{
  "n_layer": 14,
  "n_kv_head": 2,
  "activation": "swiglu",
  "positions": "rope",
  "rope_base": 1730.0,
  "tie_embeddings": false,
  "init_std_o": 0.0,
  "init_std_down": 0.0,
  "lr_head": 0.00714,
  "decay_shape": "linear",
  "batch_tokens": 32768,
  "doc_mask": true,
  "dataset": "wikipedia_en"
}
Each number is 500 + 50 x the weight over its row's rms, rounded and kept within 0 to 999. Layers, rows and columns count from 0. Numbers have three digits each. The size before them is the row's rms in percent of the matrix's.

# up: layer 7 MLP up, 704x256, rms 0.0953, rows 569-688, columns 96-127
# down: layer 7 MLP down (transposed), 704x256, rms 0.0922, rows 569-688, columns 96-127
# gate: layer 7 MLP gate, 704x256, rms 0.0959, rows 570-689, columns 96-127
up569 100:568465497554444481537476563488505478537413426505569568339535477416530460506441528556516458465532
down569 103:479539615495519535540474377454506500402477454555476549541479498430435501454477468383371514607538
gate570 101:463518434381610537667523490421544554476530473525483483502532514482487550600580534527432438519557
up570 097:507503465483497385437479507427476503421508445553617522538500484464512477366406549518463439574414
down570 096:447475462502492423465475475527467585512426503519538588481455441456646496516443552566489507488449
gate571 098:406418424473485463548472542500472567447597501480616483546521418517470554533508468483483385528463
up571 099:541511528553567469482507577497455396520450453588542529446530556590604599477526444476513433505493
down571 100:536489482466500507481441496621589540594456442564553477512484523485498509512472514578481479452510
gate572 102:497579494485553560432489539462445556507571450501477526479456590500446382511453550500457488478508
up572 102:539516558475427455454573459529506474492500566478512594371550514483604430521475471408468445583474
down572 108:464481496447499579511520621595546526553482493492546515503494432459481501519554462613594530503547
gate573 104:455443491367552599543475511506440563462469471494497530444442449559483505563481517509548501504472
up573 099:533441409481512565530476512603458467472571569451485496445622505508502455538481379462562515499451
down573 099:567524550410526559504520408460498419526606510400580421507485504481483501486497435376530456510488
gate574 100:527497518555537528533481489441510480454453566547406452534576469503537449523516499502569384454512
up574 101:517558441516534413452584542516463562538458485485612443476491587474439539545594494545417536459459
down574 099:399481557483446457477442659520443588610420483512535574491466504381539516416424505425544534544545
gate575 103:530543372497452500468498488450595492509518518521490583506503549570507486576551397572512523478387
up575 108:548510530484521464535497560512555512414486567460432409539459436546583506498428474490491344499557
down575 105:536484487589529568504504359523479583536450415545500562567452427559560528506448489564455635515464
gate576 103:405467420446579467526448520470526554516455539487490509465531539528460454501519530518502484549504
up576 104:545458510427485442492430486537502462508457442494475493424410500503491415526569506497539583487531
down576 099:425453531533487476471514647557511490579490400486529507489579558518472462503522420599607455469492
gate577 104:452469453498553582440499533478526522517543433471511445446501476499600565415538468455538463496407
up577 105:426524477367486533460466527471472516484453520520513537437463523540511479502515470576509519547409
down577 105:483547442480528481490521534511479491452450577425476511483538509476515438313513537498511512519521
gate578 091:502553496566437584460488456442565552502469432496547592462454472499540475530406524571525498479541
up578 097:518549452448490490429484522495569533463478387575502500490373534534470559514513458497481509417585
down578 100:479483522475465526527517566510429441458503444522495408550429495484467518566497516481502501552537
gate579 106:538407454619492569573527521622511488460648407493463452589579572442506476449554529478532510473449
up579 100:553431420513499424597531530461592453550483486485560384542534494490513538532515453480468446449431
down579 103:534438454501517504467446518488440491488427555499508565530564469422488531501511455454533479544563
gate580 096:501531490472500480383456488436481451625470359523484509453534495411501549588503544492521496505540
up580 098:456550440520557534470439566501528484493443520457477659490515426396376476518448520578567484507502
down580 096:598520516510495460498552466507502431485455514578430572609552515482482423561473528530430451447499
gate581 101:528546463536528503520526499482437559571504559531505411519538493521505544577471513434453480568500
up581 101:570558453475466552447464526565482478479497487542518579534476476480514515489509479499500472445479
down581 101:516454575566604396478473222503418445556528497533489453420518539575378455488597478440571523468516
gate582 099:367524561461481420505452514542492522504536517469486604548440524483532526382426575435485358515484
up582 093:434427465457474452472517489480579534458534608541485469467528467491587568521508502539479509559543
down582 097:514473377490515578506490413457489563572526467439548532486547404588570529525499449553526505474476
gate583 094:552492495507535491452493506538511477558512475472453399421561448460472539503430400519535582446496
up583 096:498449474565464497580522461482475506547429519517576505566571534392484474450570517539461472505519
down583 098:516512560587570489536539584443514472522479475502510490508472418487540559554453444537424510587499
gate584 099:483528523540535415503546597536544475528511519388530427552497501515501484498484534503447464500480
up584 095:472501438485482542586470567559517512509520450440497439474470559529592599517501505520575492515484
down584 099:581484489506555558444520579454505469466538415556485531444529588512573552531567475540533586471492
gate585 103:494466413404531489530442481440576463492514511580523529543471456501531527432455467496509434489468
up585 104:430469535525425442484448527488551553504553508467450503501476610458471456510576523486553490502607
down585 105:526512503446502581572560661469465448552607522497562456612432445503483443506496441525447518488426
gate586 096:520610485547397466498556567531483554459551447472424611591488507516558474467528492457521520581470
up586 102:430502618518449518468484440500527453500456577474504517486492487595513401556561539525550479422518
down586 105:495539615480507477492549531473529506498433472441600541487488469498424425560549499567573547418453
gate587 098:494466525591608497582512448566485490602422569536478467555453490594520541482600446458543414511564
up587 102:462427409607520455521524479457448459538517463492578478540577467400565496554498389552518541445460
down587 100:583467586597461553498441620477525472494573515529478599506479523525522491554480554486419431479476
gate588 100:496577535477408551516443469407524473511566435535502418474479581459423629543481549419593510496462
up588 101:482472461454505453542410510478484548483519486548480552493520500592480526484470521527572487511485
down588 096:468555506529474463416468539537471419524485466471484420577466445401522419508583526445476536548448
gate589 100:529649510477462467470573531494434502510528498454465466405495445448590474467597469495587610489538
up589 101:618564437541581541523537466479539452501576395559487497433498542499503481461538544483516472570537
down589 101:462532570584521418484494538549389451517593534428441545532513646456514518466370426450537514471482
gate590 104:480576515549459396525492432512537482492443519638567525533455534469520504555458523510569569580453
up590 101:460526490551494544506485517438605462432431542493546479411458582459563563529602470460471565430523
down590 100:451508474516536425473415688474465396602523571451462602460468582416513488534459453422432557568503
gate591 110:455533515514503521478446572419478510456558432467563350499521556535519401574523546441483526516444
up591 107:484480495462531481535489518505537495486494501361455480485440463459530496428543586541501551417446
down591 104:535457429555495501480475512420464530566423427504488440502460461475463466528453467415478521546479
gate592 100:548333413371475515526495486463543513512576568547576467501447531393516473397502550459482431571567
up592 098:503590506496543513477530430561489470464579483450520423446521522529488491568542561450517463462561
down592 103:533513437529466453491503471546449515449496479470612421419519620418524466510538484528503388427524
gate593 095:451551541527503484409505526543323469528441447572501524472507478487409449488499450591564500422518
up593 095:494494523545466488430440526470519492591479473492479486365524555503516607570503513514563439438382
down593 092:508518506463490486496463434490538459593404520531435433426563434439515510460543533514506607452484
gate594 102:486525458555460467561513521400412500512543482481491449479477473447467486520615433526536544433456
up594 104:481535488559470482451452559489551592393552565461460524391481447553481483510544405489519588443490
down594 105:517450538532518486443516404571511492481482559490476457535575593478425508491405574473568486613486
gate595 096:390489478449456508408447523492494467494448504475491479525557533450523559520418622471496530531484
up595 100:539615539595482480488537514488549542400494436498473565413580567516492505582472385603581486517536
down595 097:519515465580433458549442538510491587477517490450443534549574486523480508523417454562486486558567
gate596 086:418498493589509577435383542488483529524532510474544482469414523529427462408501461597533499509500
up596 090:548459449452514434517545547530536521402475550558471512649564420515599497502430512455490528542469
down596 089:558498532499449542623555611552468588482456527534532547538509420535495436513508514520466525492569
gate597 104:479549440503434440477479524448373512520532432516418463458471540521495559515530446527500445558455
up597 103:410520474515435493516458504594440587511551495572496519597469404604540458537464465559543450398524
down597 101:415550437446551635496499399546484555482536437441546474444490449533466488571423489450522501419565
gate598 102:536512464461500523470420422521524516482466528447549478459472506473480528419609506520532555548520
up598 103:499465492424471432517501507564559449543525476483564440414453492566562450520511551469475496567575
down598 102:451529555436500575495542497536464356506418484457597507503502561451521535427502492494621453518476
gate599 106:515418531462391577476494536530443444540511540483449444442574554575442495559486531474480495362558
up599 106:530494466552573412492536528592531553416406485542522568472389449446597507475585468530529481553488
down599 098:484503509536545469471514928520527539505520443478464516544443529578587420465449549527524455514510
gate600 107:519516468370618445525545535511519500427492550488492530546564480547512466546506493404495563606438
up600 101:539430504530449453432391512379513550530488524569492442525471503502454469481566469582464491544452
down600 107:510441429510469583431514519444556531526486506498488506450524583432474480558508552523459468565492
gate601 095:508495441463417423477415494509489560501460453460421508453489509430501366517492430469586470544509
up601 093:466405488476541523433427489511431385528440571473567547568521547401495534541563462573529462563445
down601 098:451444466458451512536539439499496565511506425464504515574481452410500550516547519430569508428581
gate602 097:531436511561456530497510494530574494486461483410470425474564471481550473564488484506468515531443
up602 100:464360552555518598489435478417527504595497581534534524510537532542492498477524517453581458535564
down602 102:546482512313455498438523400420462498492517531469442472531492496547529501504454544471476427517393
gate603 110:497589520510501529444466483469431490483548379541517472506516467554511486456501441596442438537558
up603 108:526437518507522490495594476515523479530480528533495518387496524477560559507491551478585545416402
down603 097:483519517538370534486464800470486503510452488492575502446377487513548521440556519466464493465506
gate604 101:475394490499461471426512525475479569510578474439506529548556587444508601528505455513401461473574
up604 105:502548538455509486635449499540455498315479464534556494535542543562458411506511517454552531470515
down604 104:547524520402501423580616447546498459513511464525504570431536600477424432479547548487521471427463
gate605 097:488429439485576511505482561499514439470548481527498444457477505484489455454376519489388535549472
up605 099:419445530547461652501424521535536493482490494596540473432545552560556506463469559490519619558418
down605 101:544502489491501503512418454554527545470431457475404488432575486437549502493411497466444517562472
gate606 103:476569424507499519501511419541493451536471492491444485562484471395443501617540466509455462447582
up606 101:574374478485495485472565469474511496483546483527478454563479586468449439487568628399466508534508
down606 105:455425538496489451511504434552446518450536497481462566499535538482493615483481502391494508548468
gate607 100:540531499454492549496408555631466446489494502497520470572552570575510384510545521469566516529482
up607 097:442406476472472510444402525544474526497442515508469495584474472568446557487422491586557467462415
down607 100:498442604496529554552550487454424517531386523450504469465479528459451617460476530512486498517544
gate608 109:562513518496528504489436571469419579517575489550497485525446501491483552472467575440428521461561
up608 111:464449448642548580539474549467490497472488522421470595483509520455557498428521519447417516495493
down608 104:433568543532510545505495371473452478551526543465528478418468515604501568475441499520510533549541
gate609 098:497375507559400450462483495511510448561494547540479460487416445541426490503490541474567459471550
up609 100:492552367513400535459442515521519512473502480482539557514477497466557588489577559559398515659520
down609 099:492538565518553470529494555396449547546535468475446507526503443460435469412445540506501442469417
gate610 102:496538526497517477491593477472391485465397420457478504486490496493525559440548490449508447449525
up610 097:535546492473472446509437501469544425492563558503473501545562534471621475471528440481404552474497
down610 100:561435490554556519535516405449577551535473486377529554529465508544559451438498551455507428390558
gate611 091:420453477422415516407473432436455502586560497439351547468500539450519513586530543509543531542517
up611 092:509551410466480511540462450435466545478515522467376494513581464473514501468499557619543503512484
down611 091:624508422463421475607383501608509416486467443383421567480489537401489443487451480504482426515496
gate612 102:516476429560525434545553437457463509519448462445541479487495435554472441525560552489505574518528
up612 102:470392544526544497437428533550516516461554449535517458436508493481426448454510472502483495535518
down612 100:437456413417503502496499500445403562493418442489508408405496396369388474584442524506556578548503
gate613 096:564524404508425486528465463506472570522512553444487482484442523508554501590556525520519463416503
up613 095:430524531589541486499537502412481527565446513532499456487438534476461550495514588529476506416397
down613 096:509522544479544431411498617504609468544578549475524447434523631556492618486491568508475498470489
gate614 093:500499534543529526540543520522443368523556488425429510539551442555454601434503530565475538513448
up614 091:451476525386533510454522483490530467541425550511407479538496433557506505597482487496372505456520
down614 094:483531574498452509430445556531531528521476533526515463463470470471570403520508515495524444510507
gate615 098:526485473503501525603458523569642409425538487507450559455416505504535565490555596510524551426472
up615 098:503555538443456547507525572587447488506484495557505412480489587484443523451466495496472563552511
down615 102:528480502559438539480464668480451541491452510460540470517567510582436518469545499651551526455518
gate616 104:485471456432490504548573529471522548512491502462511510625593556506533478505556497567622566502351
up616 100:505553563522484442439538523479494510457562410449478502533569445479496508513447421476471454420491
down616 102:560532480501556521496467546571494456572560470501582550444455498529512470555597538529486511442522
gate617 101:479519536460540441430483493496551592434487526560474423511556539488446526516540514457528560462434
up617 101:557535514433587391521493444553584504515524495516504518452485577498551453469532556551541532517460
down617 101:430561589469498532543505602433519561467549566503491534483491571494505525446431589532446476592526
gate618 103:530481555531504448465515474464378539502473518495503448421565572434453503515490534456441472588527
up618 101:521425474489497492489586447438486477552521496471499506411578514488505547505554478418504513454473
down618 101:428479500476533486462474398511504492530453520510526546520389485556493446388518527461510475575486
gate619 100:566536496474490534439553558490582481514511455449596484489478426486535566420528574479549485480481
up619 096:501416515470535548523445504510534488584464538532585451400518414608502458477507464516489488508537
down619 098:535538475477546423547565528456573513482559531514587527575553539487481435557525472387516485457554
gate620 105:482449528535483500469528492495572549558514411510541538473443512576415570420495504520492513490507
up620 101:418537435604496522466504463457508489566500483543547594473519467522461529479562460492537547500467
down620 093:518492470464493523525483357636481510512506497515484465434579494530499605457602507534509492485489
gate621 103:323515472436404431526434505579468481542488528499498506431472513460447543577531541541509431482440
up621 104:586444474537573575449524511523510443493503561494469366469544485517638500573548493524556549505569
down621 100:443590486534495454587417692503488507516521509517501584406539577451473554534545563458533565497455
gate622 106:483497516540555494405451501502462478524478563499485489471459357491514470454562469533510568495398
up622 106:618487429491495514524486438570437399509564480488508492359493493563380487464442524614458478573523
down622 106:561540513542557523406503496578421539476570536480482560445517531570410486448516438484449545529507
gate623 101:517404461420548450542482491573556517528468475588391416591441483509579402500489466526561466478531
up623 104:497420506543506572437494457569505504545508573443416473597445495581416493458519501442535505551493
down623 096:495585499376559595496516461413451478456510412505560443505531631493550562578500382443468563566494
gate624 098:477540516501516514442528534535489493568454521420463370512465524551535495496474452426612451518451
up624 104:622395441562426536563476572465503489432465522430508509519501472422527468472389532504486453428547
down624 103:438566489520492489453469466538494529488502468456411518474556509544469485580490479535499534464419
gate625 104:570469487466477416584473552546531449429437514557568510491568479471455578501477468550532508564480
up625 102:466488478625528452523533462471514479522548448480531514624475531526521453486474496453483401426400
down625 103:488534432525531516455433458492512476553507522510472528478470525497468391559497509444417536481472
gate626 100:512443516453572505410361579501506553480450475616526528435556507479415409487469565437526503549482
up626 105:519433550496624527512533478485410549517502427501508521565575470586462565538525466454533510450509
down626 107:350473556461513570515443526540493515504430530502524560539521497530465426475579515468445490481504
gate627 103:480449590473553547520558503503573595594526509557549524448457536485535496473465528529508570475465
up627 104:498435471575567474437521483478488430516481567499480525475519528494574490545439573463448449473515
down627 102:390624598439562445495505427503452406442520529558582548503494469483504422509471431481500457533430
gate628 097:428495519561459503592460511504508420557442476448464457536498569505531546450432546584531498477448
up628 101:526502452494514580468443542379409498602486513435511430563486508505513556455505487502439452524511
down628 100:556395501529499525493538470504409553498550456491552446455510457509462539434499526540548458475459
gate629 104:540456545479435526537506545462537490490456625509522444523581493455452490455570525495390445511528
up629 101:580496471570560372423452568593517544542530572544516537447494440499466501515531535459574491499472
down629 097:522444489527432572495520331483585726467497491517535510555508545549502517499529477532396443491484
gate630 102:489484474492350470592406520489419527503525490506459532677524508552453539460453450429483549423483
up630 099:506445437467413567450554506498504560633501457559520453496546475565429571497530522566541597541559
down630 105:503475475479542499433593429434512527396492582534516422388466481550461497559512475570555467427429
gate631 091:480496587471525444494514529508493533439518493451414367523543513515588507508498488428548385459508
up631 094:436550481527428571490420524572483401597483496487455530469553495425497508499624469580429585520509
down631 091:463513512446632456437428775456472480562561517522527519401486473560521526575418498488523525516542
gate632 102:574577535558548539498431548448507394505553513483528441503487557477529515450520460494527425393472
up632 105:479555526467512520456452472479517532506534440580443434564476454449436450540422537596416420577487
down632 107:491502437481420515614621550501453566548476587531444517454483485518465534469518559403490478481575
gate633 093:540481406501486520540541494450530544516505590618545490499442489628560554498534574456515481396545
up633 099:504498522473576492437479527442496522556486491445417527550643508392521383528458453534580479566539
down633 102:531373457470456491505460629488487483465494511400405537437429533613557488454501536519549484498539
gate634 102:611493499570432435607450559556453456448539566527513533526487438444512442490535425482525553437507
up634 099:407497525489464529421494400472480499496420522391473458545487465391501484471552517557511479573456
down634 101:457470520559543527514597702458585451547457468528543452591422467546431616508427577486566486514485
gate635 097:518528538476493481560526589537483598440473464504551566448462494493437521419496518478441459524519
up635 092:545509458505577486488381564617515495456444504442532467462543535568451481500558453490507461511470
down635 096:498570475531476475461515487563553517433506496509529543548474489506507551497531456508446538589478
gate636 108:531557498598531577508561502484542539466478469428426452546598573462589437526450433461549521591493
up636 106:562458476487457467540459483561562541492490516525546505506421470553507523448519537437515473496484
down636 104:487468434464576413509436389510528518453552483497402497546461521573449434445512547534454426472516
gate637 105:420533493562572495506425512511476417464614619584485529507556453524590485541543459591433437435490
up637 101:504495485478416471557486427523498478527482427492554516506415432516574406496518402543570432552478
down637 100:461518475541410493489476612524489458521409524540432528503440497613541412450439488529412564460461
gate638 095:478563472564475552485480500495468520560541555562431561555542523396533531478458495517507460511508
up638 096:502503513472516531467535473533548507495460584516485518432540523513515544594539495389436490541526
down638 099:529487457497498551452454500530438450500550541525484538435531457508473497507468472541558537485521
gate639 099:471525492493415450520568529534565487523522559515488596512459466500460523488404487580547475450568
up639 102:530418530513528503447591551503503505465401531442492492520504471518567475462567527571392532445455
down639 100:409427539537446475522516791543511534537470482494395533492499396524497479477474606537463525525462
gate640 098:366537495503511524482520481424501483571592509432494434562552556499550473498452443474601576525498
up640 099:470550553392502560442443501461569494523525494490450480508510483455416508473484555531548491568476
down640 102:566482566568510566496441571510465473574562511535544472455495538439557529511488409532481524457442
gate641 109:535498412409510514486488519452481589437510529490427521550379511547450553440518540542483422516445
up641 106:556566651485588579501533513516507529549573484540428507534559476530479560419596577493489604579452
down641 106:586471410411480579506490444504505414439392505523555515546514565458553572580454551524501517506497
gate642 096:536548495463560498595550474429569481450487581411628487515496542496556539488438467539544488461549
up642 096:544469454512476521384450505545472413500453442465435506478467556489492440509553487536477585583506
down642 100:519466411429443463624557487376371470526524482453486550417575480470461531465517415491551532353423
gate643 102:420565567477403430499501524461605489433528446431545499483482496539455453468530541545540487551542
up643 103:516491567541434516414540515565544581505490471523449470428426577585548468453546489603501595510536
down643 103:546556556531485544551556490451477553581464492481507553572463511450532467621479528462500451475481
gate644 100:536519517483502452628571455540549431471565475508515398492516448515585539484505507503457524517523
up644 102:580436548516470424537455468489532456533399533484432525525435491518531478508474573575564532454505
down644 104:529435555559511475509461506406433474487488483491561540489545453454470547503542599533442501498452
gate645 100:426440353527534482543538460555459551520483502575453415566527494541454526513473565483544534613440
up645 103:540441489527447414577429504498514424505544521540524501413550457357461509449487488460510508441483
down645 105:528484447512482452508495471547561448466552456505446456501503464396423503515525580509476496401559
gate646 095:541529387523508387475572538478468509393480487489552448425411477495575429549474503472586499512542
up646 098:605459429527526540475460435492498510497447481490522473426471412446497426435494411602398540545495
down646 101:550450501450507505511546557495479457458490511492488442488514539610483490571552478486620511448517
gate647 103:498472425482465455536472516584547468429567523477567495435538507520555519454536546557465505549394
up647 105:566517498484519483403514512526453490513458560506507473496562547483542418502562585554452518502487
down647 104:591563474412483495437574479501551596439443477551576451549510464465575566505564502498529436429542
gate648 094:458597526553558522442590549450540454540471445507499518589464444429475487518511495522479502532455
up648 100:432490529613423535498528427424544501544457596599485578474474552489535562498493470443535558486465
down648 100:506411513585491477540530576496574559481496542510492395569521537515426437463468530538570547491506
gate649 097:538458513533508525563505494533443461467398400448467513512548523569499473418514519499537526496516
up649 093:472540500509427530426456542419535428507504496525424397509489476558496532458604478506411458538502
down649 098:533527461476514460490388411552434540519464502523584462540497584503545486584427372538427497482569
gate650 101:493592458529446471535511435485504592445511521506511504440446466489633490485414530537539476418471
up650 098:588495517547435551518587449549440484529578482518594484445468476482582576621445473477513517408509
down650 095:511548547493486530528473425462436589532554499511429476433495492462498560514479485502545472527523
gate651 100:484537511558513447562505545419495418483575491481493441572447561474491573465498502440511465516493
up651 101:496467456490537480499521494536507481394478396404486517598463470529444451389540504460496565510468
down651 099:582507525449561444543572436448543513508546526464501564515426480470456515491507539510543402460493
gate652 087:535578617483492546530521513391468529586431566488473508486616526419494444500451584485504469564572
up652 089:520504519447539464454437520587395566512478510494539553417520494457435434454456609506459497514519
down652 093:549607585406543546407472471518488477537557535429469457574498563466499507528525564492512495475508
gate653 097:506551479452415411467532484596577454427594474461449458528498482592497486503563529441466395438493
up653 093:557548487530517461597477500532455578471483521561491574513477445392507444465555542382517537582514
down653 094:441555493506514557487582599535489524535576468533533474512496427479498511496504638538497494543481
gate654 099:441549539412451482455580481431462561488479602561489471586487531601471530490448491524569483533448
up654 100:391516495529494520502508573571587489526563541414528494450508379479472484496522547477425427522540
down654 099:437552433456492486540432566473404559438592550591475505501539472550497486512422428480503508486475
gate655 105:515435503537540580473478439458504458490499486576423531481496417503459579476510467513517579451449
up655 102:473496505444445459376483519385544537580520498432466511490438659568559484511482476448447375574561
down655 102:514522383495508499535488510597475491575555582498520480600489584589510521444384562520470556451538
gate656 095:402402466561583396523527506541497537574535552588478552416450509494472416485513540461504512581447
up656 101:566569479557481428518421470492500481486461451469516462432498484550585457492540478495471518516641
down656 102:520501506399574524454404567493507437510489429527556465440553541454532504579483489498478549448458
gate657 095:390502542544419526559511497374502579486458549515498560459519465517502557508504489517494380559563
up657 100:434492502539452535559503481445482511491467488558500565599506492509556599474460486665422448445562
down657 102:530507518523520564606465413534485494498445514537468492605414442530498568487452555572512480591433
gate658 100:542467481596579463511403554495513489498532530483524534410502453545598442616491502497506558547507
up658 095:512474469552555493448462498450514509544506478509531528475521502564495533547455561474470508565593
down658 096:446579519500454473537540359541499434491506506525387454564593508531474464481534485512508474506519
gate659 102:516556541460465392481584504481506532498502457526523492537479393500560461417517528527569497454443
up659 099:543496397517441493598544531577411566432491535470494352605513550520414465514466474565453419587459
down659 099:515559504512521531584382473547455455539525439535431581503454517426523525469490458444518511517556
gate660 102:562425550601429630495553492465593497527412510518462473511531399537533448504471522541552426450540
up660 108:509417451451473376533470495530419478489418446525543426540484504454515511441577499492575577520508
down660 103:542509525530483444519612570533560601526470520444462552497582458526527501511507602592460467526503
gate661 099:637511469431397451495485496434430519590508475550490468473544516427535549400424477500514539502449
up661 103:379480553546619512517516534478530447498531585429502508501440452562440472570550531467541400546600
down661 092:529564471554484465536471734531516524636544514460483565435423466522598473507544505459462532606580
gate662 105:468516664516472533499372512511495488422524547562467384529556489517525556488468447588441454532549
up662 100:526513560493501640490486512557566517499475555523447513469566481509568481556534510511593470564444
down662 102:495525512572417492525522511560493562550509447494635516485573474546424480547530494523500562442465
gate663 098:577537539523483466568575551509570488544545510478489476521527566501516547566508518494447541460472
up663 096:476472431468477523492566499514522611439403502533486477512443439423454486529422450445568510488515
down663 095:524567418542553453523534606465511538499452514523489538447378518567482523443512520546568461519555
gate664 101:412548557514412519394466493474535524467486486590490452460508460525533534546451567407480507476471
up664 098:498393491581601443507492553592461473463456468551498530517533494462488473534425536515507465457497
down664 092:498567511573600500596487702507530448575576412488569544463513397469495509515578414572494503513531
gate665 101:489547448485417514433553518536551443505504533571492420554496549500542545537542485491552572530550
up665 103:518474461542482541403538444508417520475472519544466528461482483480514514403522438413607437548563
down665 098:558544528488469563438492359470534587411352570477486469549556456517513503567492499459472501481477
gate666 095:484518599420565574510548543520462515520613538503464488418463542463507592516510489470506443400565
up666 097:542524433531534467500566478536576594359471496551500465557480452504399479512506411577384517577367
down666 100:493547493486428541486533516503584591563564489596601470467567486495345478465549490541530514472598
gate667 093:526496525582521510531468527494535462468491433478495560503564470432467580504547521593467452506523
up667 099:585503411460468524490541423543520546460587492493548498484534523572516417627492480424512549466477
down667 100:509477447509489534505511479508480585450480391466566435532482460440533452357457425549500547570503
gate668 094:525540463487479485553427579479481524592451490439599471512556386541440450510553484509536542590496
up668 099:554623504546491512475526490448534440429517468578508498556509553468418542532457511451538578488615
down668 099:537452612517471546508479406545453491551492557473456614413458567483482511575489464542509498628548
gate669 100:531519416536442517493563508500518491566528487489535602407490475509538442497531513459600468436562
up669 098:532449534385479473479567516524364584494515488442458452589514569454427541502480452528547510506490
down669 101:472486481538501501557485496473499439498502547468574596482498467458479425515565502469461477518477
gate670 091:421421593522513455610469499497512430444541467549486517493509405611517543539433567439499544493465
up670 091:532549541559489578473558527459508541507496551411489476486587564443545486407565413563615452505433
down670 090:539485513492396542442544558503514551567549459475541466476498359467592474477572485512523531398461
gate671 098:514558498462503591447403484628491554483443527478444455471453452527546444412456477515466460540426
up671 097:477486510450481432454451521434526559523380566566467588611490455511533520528492470516466575505456
down671 097:510456427556463477458413513557465486466472588469576430553630432485595470479450478531475393498537
gate672 095:578537477540527568479473500542447568493484503477570470521510494512514467525413502474535470525446
up672 092:501532450506576546459555409496438493396455483513526523488486545582505503533521537477477461540561
down672 094:558501455514442541524439493523365616547503528454575507491439447522488510419469489463503466525474
gate673 096:565567588500490525489475452510451557612508465515496499441405533441504528542551514525474387503446
up673 099:414584584495505500462523516480504578513488528444571530501519451532482590576625504503541514449481
down673 099:527475497454460520484512433504440590365506540541506457446548508428538585501550450499550427441530
gate674 097:436509430533511549419420543459441583446508431527572454515474469506464483521544505499449511480495
up674 107:549612465561486490511475479502556538533603533511372569508499552528535476512486440475486494434541
down674 104:543543489597530564516438515589483563484492519601509459445497428520422494596486498529496472527472
gate675 103:539463552445538537463532520408510468667542494522509403571505443473441538464524544543493596425540
up675 102:527457464498649444445464482420424468395472563498565527412487508456486500573508462480506500545546
down675 105:452547508417412553528517600470462535482528502520477562509474406453564560525494532556470592490505
gate676 101:459515497495518504537532418451570450476526557468481381510443520503476465456500590521478548471514
up676 102:541522577437533501398495537565457484472541585447532489466491402478478452443544459505544504481483
down676 098:526473545446519480528473411553495528527433555549466511543551559445502530417464550440428476409490
gate677 099:552488489486605483495437536420487420547561444461465575454457467551473532526573496559465408429519
up677 099:392486522534497453447532491540631498466509469505399522499530459517550453487400454550437522544476
down677 106:475556489452478472482514383582450491447499507466499413517403445593522515493462390421505496524481
gate678 101:502571463476516433454446431509564559507487439455502540486475502565533465544521601501502548578456
up678 098:515474499579459461408523511513503495548553531518491581518482464437532440546493458604458479474635
down678 098:430511487382462475532402488547478503578472497533507418419488497398438502513545522517558409493496
gate679 097:562549446415495430441393452559460523510524443394454584499574456470508493452528498476442500539414
up679 098:453522416477486450518438458449460523423407445383523572493579488533469473487539452519438527442492
down679 096:485511441479478573559516463497440517541454482565441510541497482440497426418519489472457470477472
gate680 102:453443506466533355446531535527448493438523420494464416515542502413463495499528388431477504485522
up680 102:544475541490473546561530562442519430558509517511504411473550543615441422559534510500485554517511
down680 100:423601486440460425530544400543510487516501544449415443484593502522527486539541500542531574519518
gate681 098:542488588535453369511471528484411617521574468578562581579524524460528573484533406449511594488460
up681 103:511501507539496485511549441494547510565486482532508499538507480510405507514531499501474546537491
down681 106:496499523563604499482520470488590435405422531398410471570579403565429488545511539504463466468520
gate682 099:580463474551562521605504454516464430486488518487424535475506411460485510540513473565498504471547
up682 097:500425504539493488430413469465547391430549556455492468535432521550517507445414512521561492566497
down682 097:526461505440430421570468455439513490404441548536429514427527522463503542466365568545540454595502
gate683 099:547529531562470427556559464384538387531432599511531492472561454557498535579482463549510466409541
up683 098:528377460545395507434523495469556485483482513547501477534508527609544531566456466543522535467516
down683 101:495475479568545565469528444506562493403488431456511565525570417507598512528495525545525476462464
gate684 100:491402554503522467579561467589560474504502624449500539512537482581457567502571420564543554506514
up684 097:620392585460541490490523502578451504555521471497517430518545551545583481523573475482595516473485
down684 099:450492499532408499405422554487425491473496453567584505569580596543553428441527544426496415532579
gate685 099:458527471576512474479508476465444417547495583495545458473549446492500594515492498439455548520424
up685 097:547464511496439459462519538581526513514634553467438519474432565557485483552496471478520511475406
down685 099:551514484484515553527501512472450504452504581443411457521483567550544667421601491539535606511560
gate686 104:457540405481455588521493525474518515601541447592539545484537517547511488514481489531584459544506
up686 102:591480569506513486567419527511505428554538412544432504569501525490510418469552515477436524495617
down686 104:529487560552488461569431642514491533542478500562484484493441504436569496553558462553482565454558
gate687 101:445435535513493442611377536520484554564537500379562508489450423545524515491512461518467523416489
up687 103:537502509574485492491477566507485505472525483493587476502497459535455414534545572449557595500489
down687 106:488532624487572553589457461535485501463545470480446442519520427510599480505516563434427499525538
gate688 100:445470496494363518557386500508445521493516552472517497515531477540527527602555504503539398481610
up688 099:474488497467460444582438562576474481471470550474430497492504528485493612550544453460530492459530
down688 100:559576548551512549460508439463566481520495453495544399530458475481515550490477566494486459556486
gate689 102:484502475520461477533568521505452451517505511449485420554551567514500453519478450576465451543496